Part of a small language model's weights.
Size: 8 layers, 3 heads of 128 (1 for keys and values), MLP 512 SwiGLU, vocabulary 16384, 20.5M parameters.
Each number is 500 + 50 x the weight over its row's rms, rounded and kept within 0 to 999. Layers, rows and columns count from 0. Numbers have three digits each. The size before them is the row's rms in percent of the matrix's.

# layer 4 MLP up, 512x384, rms 0.165, rows 131-202, columns 128-191
104:453433479443510543562484426388534598448415511504517551533487460472473520533482577514543487428539449378493471492503479473382480537467553522534490564489490501433565472539512473538558543518471505
100:555462580525477518466373521518495473431607570537516409497470518505488557467440469554491438491454533543591480472447492451468530474554457505611434480478442477454499600612490566367553502482428513
098:567505553608491526499548564584429514543439515492518415468410528568481595486524536453450444475441430514441537458413558437465512507465478446531486484508570479499488463590497505449444555451482527
092:415497548500542480486505496588586459551489551618527523562506544526423513429548514468472534459483465486522475513567408542471499420477440585524555531452520543590494473490530529460553500458445428
093:515559500477504540406572515532467518446559456461508575511542491408556562529488462576460544595392406514529551480514525476574551493540513448439537567572453434544556488433479476570463521434561534
109:510523473489521493369522519479531432451467429561468505525539445468534546478519514567525496447580421455577474496565500448489531578393531545434555495569498537511397413463540471494492497485463468
105:565586496435546491581518469467537472551481579478490389468437490528452424422409436472510496501502505524459527458530553542562491463494508454436387429481521465451533461392517539454533451602523481
102:415480481523430615586495593510512392506481539379466528424437555517563517489546544580563471494518553423587489507461498478474541558523489433535446508428487459533476417543461546525364504442480445
094:487499461464575521412465478459479517584549543564398492572569468532571436565437517444509498503397483549482503501487560537365492519472509522435517443557471510590506469488548528534486484508597524
108:569529504451481446524507598517546561458471500596464506502485550456450580567612452474434462419510465541497472541577436496565572398466580527554612420506459510557454486535496496547378537545554487
108:457456465564517501463515593475391495516471605521481550488519558365490449490518422529585428497504454423441568418567567482471502495475560469454445477490484535463526567606515539468489411450457556
097:492425572489445593587521504549482440505522582509542504493527562545585530400429536524563609555540470545548425469495542499432470351528483508423508490532471482582500479557541463408535442479488541
094:557555502559540512487473513471524560443499556492528476478524569542510410512401510599485511463460485524499538506483381417497484486541541582493413583489518524563469531508498545458492502540461502
106:499518529475525503501479436620551630460534592428482408449414559467421478512599505559438511505476513552531425462542465592491539497505522488447519537494525534499413475514501539529547485586475535
105:551592508436594521488498584557529531453540510448493509520525495488399493496550463437560616635551497532473425521501529512560490476556483575508424499543510412479369534494541473457598491522434486
107:563512511563513519415501530471432533560482456480513445611498554551469479506524532447497556407476425467628511467494587474520467492522452540487498419526496513512520461504456531557363547452451578
101:600407544519522359399582451481454481410462517483595432459579634380529542527565595451462515464590505554496543482477401512475581630493502465393552454473638546530580589489407507461510497517470485
105:619508541524440564484546477519582460538419472568402469335552474488510493418420451544461554527489479488415458500537525525553494478488489550581496488439471481565525548508522557480512409582478454
098:581518543528457526484482487543532367495508563496561573569414452547448531525541515422542518469585500538457500553604412513442526544515557565551516416451527502504478469602471357485541494428478502
102:581549548519510489519519492547470542440453447482494460578508499534615522447460561595450589515430494545483474522536519470573434496502504523528537502564523484532428431510511577559507542487463552
102:392453462473438487457457631421547534421477499432485508407447434593476618489516492412531580456477446451558544452548525523550522477519492575426490410443486510494536459533507535543496421572523494
100:459488487557506466585530513531390535515545526467498505567497510501569523638483539446524444509360595564395558499536503520532569457487526548436479607588490459438431513517461465538502543513547480
093:586518528491494555535495469551379465457467444492532456546513507617556551514376420428552397503439498581522450592415536581479515565455526423485520376463539552522501480554472535472482534536455513
100:539503555511537566443472511522494432476451425524450502538543494476602409490458519561377545450452506389480505541444415565479517545527514462458557536460451465573521440452486622596481511475486491
095:537540529503537441542559589573502526449483539494602512438528486526493509507575510571492501510471415492498458470408543522550414536579476480526539528560557500514494631549511557507486520460549492
095:506497519483460544449459584546554470556511435375548474472505574429449482593484502438549542429500493487509467499494399520470495455541566443430463479455511459551486453563426487416531569476428489
103:442449558593479450485504495524513469609488538438533499516479520458451508546491626475582383372509438511475456534438498451544514563547440471473513506503492411422525461527470440509488479571494447
097:474530505504562518419512470512484398455473482545544401439559477480509470415520437423540584499537591430494399411416500545567431426542507481392526452489517471524545535610565546432512510419512575
096:540477569545536574398532604402528498571426555523456516496421435576542489501511485538521494511464480572415544498482539530518474537518588482452507477555525497523482435538563445465520468493510533
099:496555533469505527499559498602552556530449464565490552572453558495572536466453521527498437543482514508537479472487509579469430443483450440586486479529489493468455491432477518483497528501481432
096:535430525533495495441588509514540449470457513501512469530541502534543388490511553447469425445512435459453481498530579558503470547607632527523422527515472549444554491555528540541544477546503440
093:437444431469505453523438477610544430532514582413474447516465544510466539496489489549462485438413528485569469507560479493581564495538406471429486503501538451425526520538395477520483543498533511
103:554552448452414520525611439530476568484470460529493558494594520522462427480551541538500512492542467469492549523458423459491542532468480413574534498560413427548452589512468508563491519504499488
103:435397546488532442450464441456566533534480487483425423482472339497545561425497430488474527489483419364477589455555527422534484408489499514499504487555466522542554418563582496491520478440399503
096:485503502454422557488487543555433460419500539515485503515544471508423561475425429470545448526594533446580532454574476445536616495473417542465427501484532518610423447397576475431563468545486589
104:558451556435468524504456462537544541540531436500547471550498533476489468527560556551463504539516507513492476482600438548504547494491465493543545497482515460552469542518573538398581488498580502
098:535370495496574471365607476418489490481435494530428478560438506559519529442503428523379542529495474579466559447477476396429445523418431477505522472495485525524498484455400487489511391464493523
099:578378475563525445483600497518578393504555527529575443524523463526517630558565576575511594475442571493466473589486510574445483438621447564481486524448522510513537497592514470383438497469518412
107:541444489514582513494489554531536455504529483421409483534519510498515540569503488524534456481492574421467566479449386532490493481464509541517445546418489448525400422410462498512524531460583487
101:367473611479520547455528555582494462526501587451450512485566478516508497496481547490528498525475436517513491434544525463456570505505523496494478466552485510478585487552467451453415511418460590
097:499625378470460496475526465410441540487463477500512557487601584424535522537475528491539542384519466456491551512447429446509566547454440451468585580559585553494575471425504498516533527489502464
108:496512552506461485488523467512510503591501500652485441512511556613441518481514459508518411481536417486493429461493400490573536496563360616513475590634512532495480562503500502447522469532478558
097:527468567506455563493523531582425449469522593538511510610472583433488460597491448506470468430530437587529544439531519486562523514457569471560517464487606457549543481516570497544577447435466413
101:485465480484529473462501501507423550425549534493359462458424464612456442465498484458454603458413509506511541467610476544525526577459523477470487512472492529470451521375477539525435499471528477
091:418509541408589522458506539427567461466583517508560421529465531481563523470551367507532515419474457493495529490474516429522543508610562481582500487482426454441471514511480496486468535502553524
110:534527489510445613435543477505473483469539463500532430476542534484644543594569533505446519471514531516557525468494445528531409503508494396458531559472574618405505481455532448493509567466521542
093:417532494502524577526496538483494507509495480426406499491505496464474417568530502506495526518503483454485452564508537530551552476494446511505503461451417512547532542479525502468470570494429620
103:548555447520522473621460453383454511490504484549464493424476497449521547585560513463551544625560528459467460411461504476507518455467545561413542503551460549484511404448523527413460478532555462
098:577535471560550556498380401497421492475543542468500555606427455460517468525457481494525563479348448449509476519454532632546565482513479476516495524454407565520482490473551573599512520498545473
098:400516460518467569551489567406526535472424531478432507494576475465510469505548469458523520581513563533527480547544458445399489495519476555512522456516559414511432481468465573593529452420513481
105:454512547496419465437612510469503481504442518527516454527486449430466558449522534537516498391502478462483492494536483456543530427535450493440467462449417551479436541545595458471466503573522475
102:440477647491601542570447535470515470446505529415431508506460477525572467574557509467490595507540454522465505436508500502470445463516412438420486454549507517470587486522404488451429540452536502
101:510521471396445491531561394533426494466444498517540502636526460471556520485502577500437529547490495552509548523570454494605474556530495493488519541509463493542399514421473437413424543471489569
099:443502501536534586625442481525516467528529493483523452505424613470559497454416473496456492421431563414465464566446449503490485512551466428476489477575539515506599466524521485592527479543571369
103:462477533403596569372498498447453530555565499548452436573520450446499425520488525471605487487458455516459586525553479506500477443437502416474462515512585459494469562483465485557646525519498466
094:577497566466523361511513437480509537512522354541501482517568532586503534495430395429426410543491452480390559513532515512582452457521548586427456498565438500519515555542457457530523480433519448
100:490506523506460564445492440476511569525485553515429573464505465483528543461599520521477424527449484542493560460525474451511399570491461555474513560454542550475469427401486544534446392494514489
095:529493509536473574523494501557494534630563539464385540566483449582479454573532546497491485489528525467509524539452463524526480514501438517453568523564480548582505517459492457564411478421533413
102:478437474454429488579497496551555413466507461492532474432487549529562449422533549557427470630541480466545565523501499507493475457536507501467489554479561563499404425533479524531480475491421540
101:477536462444463454385469476581533463506472485548509509460537486623471426406546490361374531532518520446490505430437526530467585466571553517491557609426464427568495489481533505495503567442440496
107:528523503505563434481470595625447534534494505510448518478552361492424518571522566574550592558568457511550511494469532560422511560539612533484523477499435437479453465490519616527476510480566458
099:553532491391454535581444536497518542457479543412483375603648493421456511477439438491501491551508431533530376566468529555448487418418549451537527449469464547458512541519458475440553475564476472
098:485487568563489521544434474467456482569533477514580527545458591563569574462481469542450570540508586456472590475511516511454464472449485612586545511542550453489447459501561463485524522588519420
102:526376528451494483435491510534480480553617528557538571474500546470537466467534493525482506577527394442505471466475483506545547458508496519527533428518505537559504466456473571485534517499482490
101:615457479517492534431523494486458518525536561480401411492413550515499498478604463509482504396552482539479568521483449517463468482462494544439588534525520473569535411449420570511521470474497537
095:439440486446512505431438501494483528502534501504522491493516358528463490458649391523574521412567512528481521533499539553544452422502589483478616514484455513466396571475497487523472498542429518
098:540414583498538463490512611427550460524579534581622486544543489461588533508533514401568459558484506537539441514521608409530415456505496491571505536461551533522477504450552549509513510476531513
093:424478460499490426485502588522582509483581476564493503526553539574480434474513519508581607524545376530464582503484549521471506492529429539454437492520464524494466500542458469536553523513475435
102:488535566547512578545482539449565547528495438498564509567480503444518483528539487525520516475466502503483558483440521460496454491528481477455438564478474495441486411581532436527442608441415512
102:522488489599545538568435525484386545438403548580574596546517498444468546458527483489496445452486499441488516535556435539542454505573544473504431458488538526436497529480543578553510448500476542
097:437448410494573496546471527546453515528495530496445448480517502572453453527617485411534460395558535441581480490497361560491523509586495454495589425511540423577541513486479489356504552540485445
100:560462472552480509475468532495529405553569475515513538629516569515532542519463521462530472472445528466561508587367523468511518486574529413482546552466529467478472446471449528523425499453622511
# layer 4 MLP down (transposed), 512x384, rms 0.157, rows 131-201, columns 128-191
105:574480496441539477463513507448592561528495513503512540608507538499478486519488546478425539454556496504504536592589534430535493389495475511486463414531412475517427479561596570410467401452537429
095:440616600568489498369473474486536496458464512552467498563530536484450481508488494496444501466530502617620572437563586566487530490465538445438458561480508438496499517467431520436552506392441506
098:527475462399466524523564559501529371448569585493450396543416552483479436536465462508432587547502467516527478429499441483566487564561483506591517542419656461519479569474523500494565469494554471
094:598519449554475466514457471429333500461600577461511519486461565457453497492476432428532482499494526469501497459469591480363440486451521531533452561472567458474541485496561426552466519505473405
096:449500524570544485451409478506550454538441472513555484459474474599556479614524511579491532592552468508518577512512413532489519527472523542529491583495481433477544568501537692578572464592556486
107:456391464495488490462489512495510510448517475523465517531555503442524477451462525539510430482391473451547490428522477501487485553548482549501492518518518451517444507409523475546533504513489555
107:583549594415518493522483520396521550464516542444550488483425507503521531530571458489458447519536424528531564515554423458502510468499514561510481474585466467427515605493485408555469492592461501
101:496433533548544496458473537489455570445512548516399468491455487571406461494486449558514482543518459564521484481496496466428554477549490363581545468458464537499499441490562478513462494499455529
096:417515397474524546443583533431516525449534507425395504472501478505394439506549457435605510528486474526469478415518537532445478486542455503450487556423490497597488523539467497548451440463433474
106:603464502468475433472515414442516518429513519489453534532508532519496466516493527549528475508455512485555487580534580448439561483380521517535557480418470444515450524500524437514525501562490484
103:497511469609480483508571508477419478532461610507505502422458479561581465477545554516685440430495559358454490492500522558447548596549511490497522482517533459546517521531522468553534482456396458
101:551460407507518468449428534553540479498439474439468492476555501462506522544535490448495426537399531470527545435551518568480489506428565496448487496537445424453475497517448449506505481495562551
096:611500508477599501491574514503419587533525459510498529479483445497515510471509482462410526475462480392512483446461546530385477491483516518692466471445539546554502512537472509423573503398532538
100:479556478505537511523508540558441536493461477382562480524467443558431457496520520525545505451500475524416537440456476430472567507435415548487491512470457461415489528528473427393551474462499444
106:545448561468495484499538550602461434498536518444456430478538426551450458488416635561513496447547447486389461501519579489492496421550526509430493573457403486350497507451516486498530496489487549
097:594489460505524571510494518457487454445558433495494487544483486459460445498527481398562499473511494482529484519527490499496572560504379518578489538540489457499548509556492569453476460541450427
100:490529498533494464525538514539479564482528557533446474515536556485519480521481486535463492472497537515462504387528471415543484471523539491504592421454523533529529484493536454502511502558481493
106:515548499520467440516464525451498526482512452446538462468502507525449467529503563547512497477397539424385563508430499468489494491460636534588506485442449550508551533447515495543538458583459452
105:542506487499501519490495414456481508511475491527478515544540413540439579503572474506552599481580429529525566489382525490440501450438511528568471511472476526517473483564465515446568492402519523
101:521532634554538542476535562501511506510526465473583469530454546470660512454506503518537493501389486570521475485524562517568568365507433533448451473534541561459474576446489462494510507535515502
102:429469500450476483455438478465590439478539494415421509533537472512488496456514502473555544530411563459493502419560547520510473505438414472510548409462444600517442549480460587584537525542519555
102:461504520429528442572511426481621487486463456434426489503460499516521462459499512559482410500534556535419487452508495550453530498428504484532491451489501498475479552412501544530547580457558427
088:515457532594632500500382490380487455444551476492534648468517441485515524465497609586533547562554571411471495464518521559498468506526507540505563498535541603525492466431486474473547447469545509
105:463450529415470517506468526515566541541534463515553428528527598581531479477486508553486489519482501398530519528503452533452578424522556536581624565485489524440464471439515585628547547499582530
098:466515480469500482477551470473548498436603488497502489499529511529545379520533394484540478587544400518430502505470558501511534491481538481543536528455498513515473531467495470527570545486445447
099:569423455479542522515505422467413542482498553570425525419518480529529513469547552540399508513564430488523444458568565465507525501520496530502465530541474532494467484419476498528389459423507447
105:432427449523470484491489594467458534556555464421513596499502554466565501487554463504521412462387450480552453586543580492489480525521493452572532536497419481512503425550552465454548493463435566
100:553469373473497441410495539538489462501467570527567553568490567552395499416517559521525478509459541543541647439517458595447392528548447573516537579502430509539492521552553514574447468411583568
100:583521593525401480398477448525470524466461514541512488499442448515536466480486502576468474543496484486460601455568596412443447533595467394442591469489432507527504561532574479447476541476485418
098:514512577439591521454530561546550523494502441544502439589518540421504463528519453557488599466507566480466437535527469412496561491563559537536510485433439480428547429444506609483565451470474528
098:539523417538437580567577532552538512526493474485354502452579523563503447526495433440512426584478477471532580462453513440458544458507445439415478530575577486451502493582597608476505448581481423
093:469474559497520518562431493504493493496599520515483404475430621580552497488398451524501363523493517513461498491482427442474525421525533517558494421484569441403503451433437576498466559464497533
102:571465482517535512529476540440430532483575528529477442498513467537455529527573626413486537600533439442499564440593528509492535518450476438566492519527457487532538491642547587578537501533505525
105:486477451486381547340529460439546542502543524467493532476534407532501468511515478480506542515485484512480547453459493477548456418559446514482495492461459491588432616453474456483551523442494474
097:509512450478465501533497495485469433506535440476580603484428478497515549491478497443562487543552543507458549507542519536523508536544595557576623552383510562499514472501419474486478490550505434
102:442480433427379397558515615440540555418481550450570473570499589516552497558486508558459504434559586528470480521463449505481500492547606522480433544536519479543461435495550568493462464518486445
103:429616422573517458467535417569591478474470471526543465557476496457559537562502411444536466482481526478471540469436493580563562582478577551537471461599534498454553405464424510506494476537534467
099:515438412453482502537520475411504450520508589529482444543453515559446491536489515491537602527521546443499488474475440513491494507472537510543499582551562554529520512546542543531505507480514498
100:463427534441538463461602482510502447498504514447525574447509507487537518444464533507516510463586412533493496521561487607558524458518541469591511514498427533561548485436491411498489445434533511
100:490454586583459559477490432512480495554533470442484427475510544470464444458434507494468415601465491543567595446472435542517523501502593505519465429466339578546546571420610472470501556511562575
102:521511509539557512482453537476514490527484412496494537471537530511483552471457537411512590517556457476499586553546436414495522402452422504465456616491479563484523482419505528502442588516412476
101:484485475490510456558450561458512558466574594425515484546547556479518483584544448583470546438586362448518478499567613454588534409501490445428497606488506509516471490626518536530519524568505557
100:429449496515566524473487433515442523489391547505520456558476457558549512397516540536486517482451594486411445502420467468435454526525443525462558488470552464532543583429510486463465483480477532
097:507533535475520452469556447604577564517542464562553347562488505489499555497466493518429565540443551432557432488517455491509535448529546528508553533467448652455587556524485498427485457492550451
091:495463552487506426551472483437440424425520497510528416449515559447476509551578398470432581472462522492541536349523523453470536605401481533513502545562409493508509512474401510515446484531495572
103:494573492532468583473480469561522537489466411517592548434479419527544584554503439581560577521585477530486520528453467467482503465532476497493474462500546478456506456559477508534503508551457547
096:503536448542396447510534498486559428524435472433536533451502507382510551512582490584536510502588537574552547506502571533589521460446480473555556489555593541494504433504465450448603461558448394
104:446482427470522485533493528387387493468498597513465542502549503450461540509387506535529505551568469533536410440443432541489433433576533544441472528526589594572517499465497499526466548497534428
098:551429411470522570561520468639433480466408542522479511525492475484491566441604418489506435483470429461483421587495511380502427453529522419515519523434523485518530522451486408502508565465517533
096:474502509498489641544600474483442568486471569536461570537593476460488548524464498447423495516503457534538418475392553485469503524480416542419641406515508483486469455548601475499520475466515542
105:477648561517542531508574494408481576479487593558490543456559488536483456486501459422416464441576486518515548480560525532422403480555599427436437475473499445494459466490524448492451641523523450
095:370555534514456461479523561528536563479497400490420430479515531521516486442416500560489533576605521528477458476540481532627431506513527485526590487452498469527555502524522529514495580509517500
099:561466526581429533491509398495449568517567504538572462526497531547458555557475442430522545517474617388454440420646469475465477441519552518448545458527485509397458480423466504537492506576506419
099:451509550433560435477525532557536536508504527493538501489526449440591463575486436536502569541544520490455503516566436486526507533442489577394465513446472501481490479411479481501552511417525484
098:466574506527572565460430421466484480506523502460546453554507448560509523512479543474485568516418515530415542453496469465599536528485483439480470571511531341545569481501523492475379515516512498
097:458522516451528500483528489489423450409598501471542504543459514463562538609465560562556523322478534467556437531441559481479508414543518518451465511496555479498529575609502501515400488484571466
099:479464444538506499561592450458537406508455469546446538494532444510481488573498464575453501522435472536524529464477534482573489597520513430437513492503526442464543540535434479560519467472518486
102:473485502420519583474410558444561416575553494461532443481563520417449449536440531467548509440508528574439587569478477434471546490484504516484471395424446406531581490518561511525475482493542483
107:478513475532452545565594526510525513535459515512475541534572500418541453462518558439539504406472498508517540504504507411503489507492443482430496462555442470507508517543600625479466538475538547
103:494591515573530394467508529535509563508547517531553373493445468553380454464496526455562473416496509420440504404571508432530515510529521528411564447474521556519492489485472627554537474502431458
101:516525505584459398473463497547481461484489492485485421509528509534497537602534497565502470583541416536610552552456468584526566487481568377489510514589506502516480517435533442470483510461504436
102:574521459562436518496558528599606491541483532519422482471442481481354492499505457423443530492503450482521483393483393620435539381532542511545501327535460486450566512535550460420513463533495554
099:443476524371542486499526400504481429501442562503573537442501498456564407466573568501443563557549561471511540444522478588479425454353511447527440520535467460539466585587495470465420535537461512
101:547511436487447424488505533548524436441475504559562480441538429530496492595478549513530529482516543528554521460565452543594518565463426489508589481511573411457498591589475474531448459482595507
106:578504518539443549457456504589492470519618520485482560466471495494508575528549619556487550414469581486458526482422412476526464495510486539506614567456447466526504534501472469443503497517419482
097:441435527538521426443479512439550503506560456481460423464638508539501468509517398559492434558470532485564496564449545588522432438469468533565433456500591475446551481513523485540546494442480418
098:533428516505379477494507607475513349522582437485539563516543437514626517455490465510547484537485434478447472486411485525526536510522459436382464502530557511478512423540534562475451588395563503
102:611481547556418392459496504439476486472502473471467567529506469496513566467503456506442477515468407488540507521449449522486516527420513492515489527619571405446587528503511500570555496549430480
101:471368470424512480601558407412461479604450494448498535476435476475463554449519476410458508517531518551476516506568521540401510433563535539517445457392488505539433460523474512471486570449443489
104:495447404587435532517507544518419469466515508518386517450554517503529450467472454449553431564457451534537533530514496474527403529613427517565497518535514486482547466563552504479497573536460533
099:460455440501577527397473575365442511513475435485604525613513526571523553462512469439512454500523523500493534536463535589513471516445504546490458458563450517516441502540508369501442449529560523
# layer 4 MLP gate, 512x384, rms 0.155, rows 132-202, columns 128-191
093:547470513500489471459369514433502609418488523492529537537469535392513595507439637435486543554495506516429491446557442474649582547546469481433510497356458518415587477527579520513455478431553522
098:474417515509440566476484514539548574605434555481530487555563465476511511486574469405504512496475461485444562468538513398592428488434472529443473496475473468466655518508542544491576503478499593
090:481474469495505511570554467527518489469531495462426469518465457515476490571546545437520460445509383523543505559461484489522494568521486453451490500491542567462480493535434562485486443490504559
089:397479489573552431551487523433395531536470494479557469507475481550505588539505549521454550512314439579431529519424383452596531533572478530564483549493504468518526496528412580530437425510516506
108:532550491478596422566471431521478516387489517479575489452483516431591505426470533495524557496548508537451574424563476523462561509522531480458541524560505475486541513539488557498628488451531551
105:540618407503475379468531513487576493443552396424516548439576483490508506545494522446473419457438550436434523475438558417566578483499476543536495562471503420438545497448530464520408566462525507
103:542412568536520489590510558430507534587536479496488504494591547598557489543545481488433563448466522537496545500431490464439495468499519457536539461557536529558491449516495591525519532452501487
101:562538486494513436506477500483429407453461520557488416462546408478483492587529475445477512518540482408498449456623614566477483403471475477533470620502475479474425593495507534473592499432483422
109:420565410508632614564480359475492435536505490523460535501468563501433507504510564542409522414499449535524540530473404460577560523503592491554447441508498561455416512478520448408536501509520435
106:468497526433451443424500532464523517603536473517507585509482529478655566459451459530481465454524464560455509508517443398473545484461547484634506612474483456526563501490493444519517565566609448
100:468397408527514486670543509471643501487593455531562475475464433532553475445534481537544450515491538569489509414489469492470477449488525536477519500591511529494567526562516543494459446558495400
095:466492565521453500395394511428474492472507477537626425424495374405547468606523583439518548455633456524541544436544494429429444583451465484475548465479559512458469545573447504435488552500470367
100:449498545528535491536521497479457451535579526553439634487562480455514426514482451419508498453486500519478533466536484492487396509486572366584479457468530560484458431517446428657494451488556419
102:504514561431460510472522512479534571577549507510475541576550490459543357514464454495468409507530465463503443479571482443457449545551597482601501464563450463432451500529503526530641395620499548
100:478583429431561539517417498566494539511552407407563524527557474439462591497534490481515383590553522456520527524466471547599536538475555557594461523588537545495444454537586439456632524530485508
103:527451391549514499469495449609495493568427534478453507548486561505499487447481460561501447536511459524553561535541605500507443383600513498525441483459402554593522479531576482415545441544446546
103:527544479562535555455476543518510401515498453518531507466530529471485547336455527537514510499401459443432512485491457470435412389476495431528442494471529532545550398546473538508599447524515491
093:485510493465418496536447381542505463556466454449559562444435535541466503507459514419479592573460544482470479500544442492492544495492450535534506499528567559500560529503503483506561425469497567
100:494447601473583491518512529541507398502626508471545459539451543477608525484491452502534457581433621522521626495530552478471495433616514425548477457537554533510553487475481471490429510479486551
097:526491473491358468476508597532494506479454515504482486515506440501527506570458580490494546470492506382509492459550483500463560443439570484399550522496458513453439521459528471559438481510549509
099:441530573373411532478466508468520514546567492516469555456480564375441463425512576488501538534494557495587544596377448565392457462498578465584476450544482454481437452539502493474508443520515592
097:489527505547456512558483351591445372515471492404471472443490568525494517519480565481459530553592507512453474400510472450573500433478449438440532526567592505509523469515457544504443486470592505
100:480464511547486578560425497469516487455501477513465515409385567439468482430480492470462507527467532496425501514522540434601476537478519569453432514548496439558471519525507482518486538508498438
095:486495509397517429474497548488545578492524530497513552489471468533528483537500485460481515527586494559552487476531450396546474464507564505507452505539495561393650359574568446442453465429499523
088:496512583566507569510459587535558601533516402453526519501488519451457497539432476448605469425445575474464571496443469470523455518534616475495473471435538540547413492593454453519509415572552495
104:423406538555465512447566489514591515518488486365510642575502484478547502477446481471543475594472427497477512457497438504525514571434524536602577556527465420563520553485573551501504461511458515
101:544474507508502537486471429516485516529475439550441525491439404488485473525549464439412456529563537456461538509519537566409519499464461482493480534457537414526518553495526439476599433466566584
098:484570512533515487448459480487496540568547539490515631466480508493480549533572513474478447529507481535422567476486507438576435522500616536468469559467582496585479471541496403481445509483552498
102:440562534433587534546491543443558436502535460486535448471538472550428426648501442512472514575560533481561466548471416444544570501622548483537513537540501490469425473615529528520455511456521522
099:460421502436485558494420547416496455401493533475535430521535531522493540424387517396490506615537472500533468360500487508555430446506492449466475578464482552521514570551557520459519422586473537
096:482499583519461443453520569475555598484533518554520584593450516456557477394532482481467418507556538503545507415609487468574506517511498522515582442516491458468448548461525458439447533541517568
102:606439455438476578488507434496480630423480478454516559561466519474448496550524466442581433457516571536458538500465509516497416494638509462401486503476531506507485520504561435486515575571510468
104:564476593529579456436542523466484432461490430561464385442441353541519545520481400462528586460524446475406529440459541538496546456611560614480469444489492570538490579515474495506518456530450515
103:546472506445548518520488500529503544512575472401424528439490501446511459438530454455525489564422498469537586563510511436505513439584568429562556540540490517512578503509541502490485429486613413
102:504499464570379417517513473528518547514465554534519611497561516504552458500468449432494418493582585564421473573486503512476566479516515486486448433537455469531552441455506521501531511467554410
098:451604508463605465535454584465544455538538404540490421535548452520512494528466563564582520494493473509529537482552504549513501517520441500563486480466398467475525551554596519440424524422509618
099:468531550420404516489451544528558448539529492511566468512512515412466444461485514368568506416496561563528476425506407512475556463495512412550551496466579339467498458494493476457540488541500530
106:382512513412530491528511580548429516464512554503471509439492514475509483479497468440507562503556510574414496582502479466534505458401492536555502511441490542509601482612458536459520469566577457
100:478463504479553483398536526475447524528422540528437530506451533477610535563455515420515563490505535454549587449521425398510584517502448587529435548535569481525463553577515486438529512567472502
099:434594487450547404466524582440539503563495552465487475504523497426484475521510498575547482487557506576532590497531488452554580577510444492520479476473501520470465459397567471431520417543495469
101:463546574449535513493517601505535579421517459400491578531601423513538516462493542426543522569449469601482459463527460524478499441497466596489494411395493552523485439530449463540505407553440497
094:491549471534490470542406446511499500434513561459560513502581463589459518527473401474502585584478555571527511501471529454448591475559472471553413476526530515427467508535513479500589484580523485
097:495427587499563499485552463459485485494539535545495588532438386494507528510492527485474554533491517552504459492576469469475497558498431480522460524483485471433425638458580499525448508459468514
095:553467454547497526585428454457482522509502458453481479452551480469500546478525578467351430481537474559498512462575497564565449547506481516528565491491570412491591530465498499557473473500501488
109:603426419583574461614325524573519481540503520591463461479432508377420510582480497464444461456480532530540479458476464502498459407481520507455456476460420571483484464469533484509449460478559541
092:447378529547527569543497524520550575415490454462506499522463431535530530475396506501443455548467483558483474470454556491571480523442512461516529496451503464503476533451602439514491522360549451
095:516527439512507438510426508432468526467503484531522524515576528516598578455550483500454511515583490513568454437491523515523450548419487528565545492539611484471461548489488424604440543499525476
101:570552523488534479480522536493575553501468454480499511489557499527520482531480434567482572456505380534541605514402551536590551557479522544478573537549625505528456465549425497558567398473480574
100:526434470480567542522547566525535483547502483475491471557402385615523473504565536519524491567532548503522535448415479521538505509511533480526476509442492488399502500491473451468488495454468484
103:452521477422538460455487548540473535503484489422402495467500493508438444439437453531473524503551575489531495508398524450522512484416502517443517544475496480452520540449432468506523458428513469
103:547539581546388549497523469588516448530571519470500484514396470489524484591550473539510630540466486512508494405520483486432546539491487444506422411481524578545545552565571509555521387591470487
095:552456551556455483499501571528540546495551467538529436509496479552508442514540476530481464481426495537531460507491521526515538572512446482427525547485619540438545565476550521529457423468591591
097:558428550469592478565487541522605403512472479366477479530482460505563452540475448534497524414471534405503485533438541484568451531561500516438509477477549570502526459477497511500483477522456476
097:431415506402517440502530499479468535493489453474433473486477514403543502505503521447476441478439473496545560492551503483621567483505442445607537512422478540534559494554539458443555561540555555
099:569546566473474497388519414563572521578537538455590544497582516459505571444521401564488438511447469563501490444536519404486493471567546584430558509547552456473479490482486497559517464529418554
097:528466531560460534533439536535453426465463475557476551532549544502464473438541537495511495521502617408510527396537460520565551522490467488482427459468558482544534483463513544493473412465450545
096:517534513500448468480514538539478535478420459526496442415516511559573495480520454494451541493544577503473485531520441523544568565499422480451499503586489546510578512556517521492468584465540562
097:471512484524438519488470543563548453619492464461554380558430558421535450474563550507421479548480470511478507521478496551617476549528535452434463515497458572539436470457488527493475504517408536
099:484527440452475434457476516467425551522483456506520524498508495596496534481454526423500533463555516477529568599440532495501410527474468558554494621506451520502432544463511471571512516537422528
107:533473527529437465471545532527553518464614549511493395493553651498490526519464570455480480477474538494491462525514474437547591463379483456428501470528562406512512520477539547450509472509551444
098:443444531574481477551524457448516490454550535510480453522501564529663538479450461540543505504535498564480469542530594461480532520472534503478398536483462607527441448513567441580413422463522445
100:585461547511532474450477444525515447490479533525532461481391523466533548479618508576442496516539497437509522457552469504532519478513413520408518452433489512397521518531426496503357521539513474
103:563419528463485405477489488564530481518564445544563568481541516519587553523442477506535476430520487484369444568505522499477526477437431470477508542613522518511529453576462459494416446543513513
105:488522548458453482530468507514551404458475458406521476525495513619429471575503562500519482538458441492518449514485467429483576594457568492490420474490501455452477441508493429539432423506493497
099:506472514467496526521465492462457437531479484577634595567538561538551486461538491544491429532516496568472511534486483493439507461572512469494415463468481517514496503536472470520529532496428393
097:502499409435409407521536539575512573445530385509511474457437445516553488535513562539388524489576399441644524540543542424504490461563495460523561449495501541491498486489470471545579480555517447
099:517490557491522474520427473467477399480518510527508397500564458501489590547482531540509436417615495543379517502493550570596555579341485571541584465437506493532436518434514470446462537479392580
098:546488448425516466538501526546428427440520501492521524573572515513470530571494447538445414444488595443552433539463503575455594502432469454523522517532517578473530461509469553536517449553531482
104:525483462519417526499457405562486471473475521567528576528547493560460534380421436545453523572518496425408501449548504618498542472546545516509496496448532405501439495485525565536570519597510510
097:538538503515549590462434557475467558590594569510465501489459465544491470494474510523582525562503550465444461544564533437471556450577458463462440494567553606419532430534490566469536493438510561
102:485467499559475472525429624494560476423556562478529463561525578528434543522459507450600521467495594504589504436507540510562518473517488502537548529483567479401423469489479503448516482556478551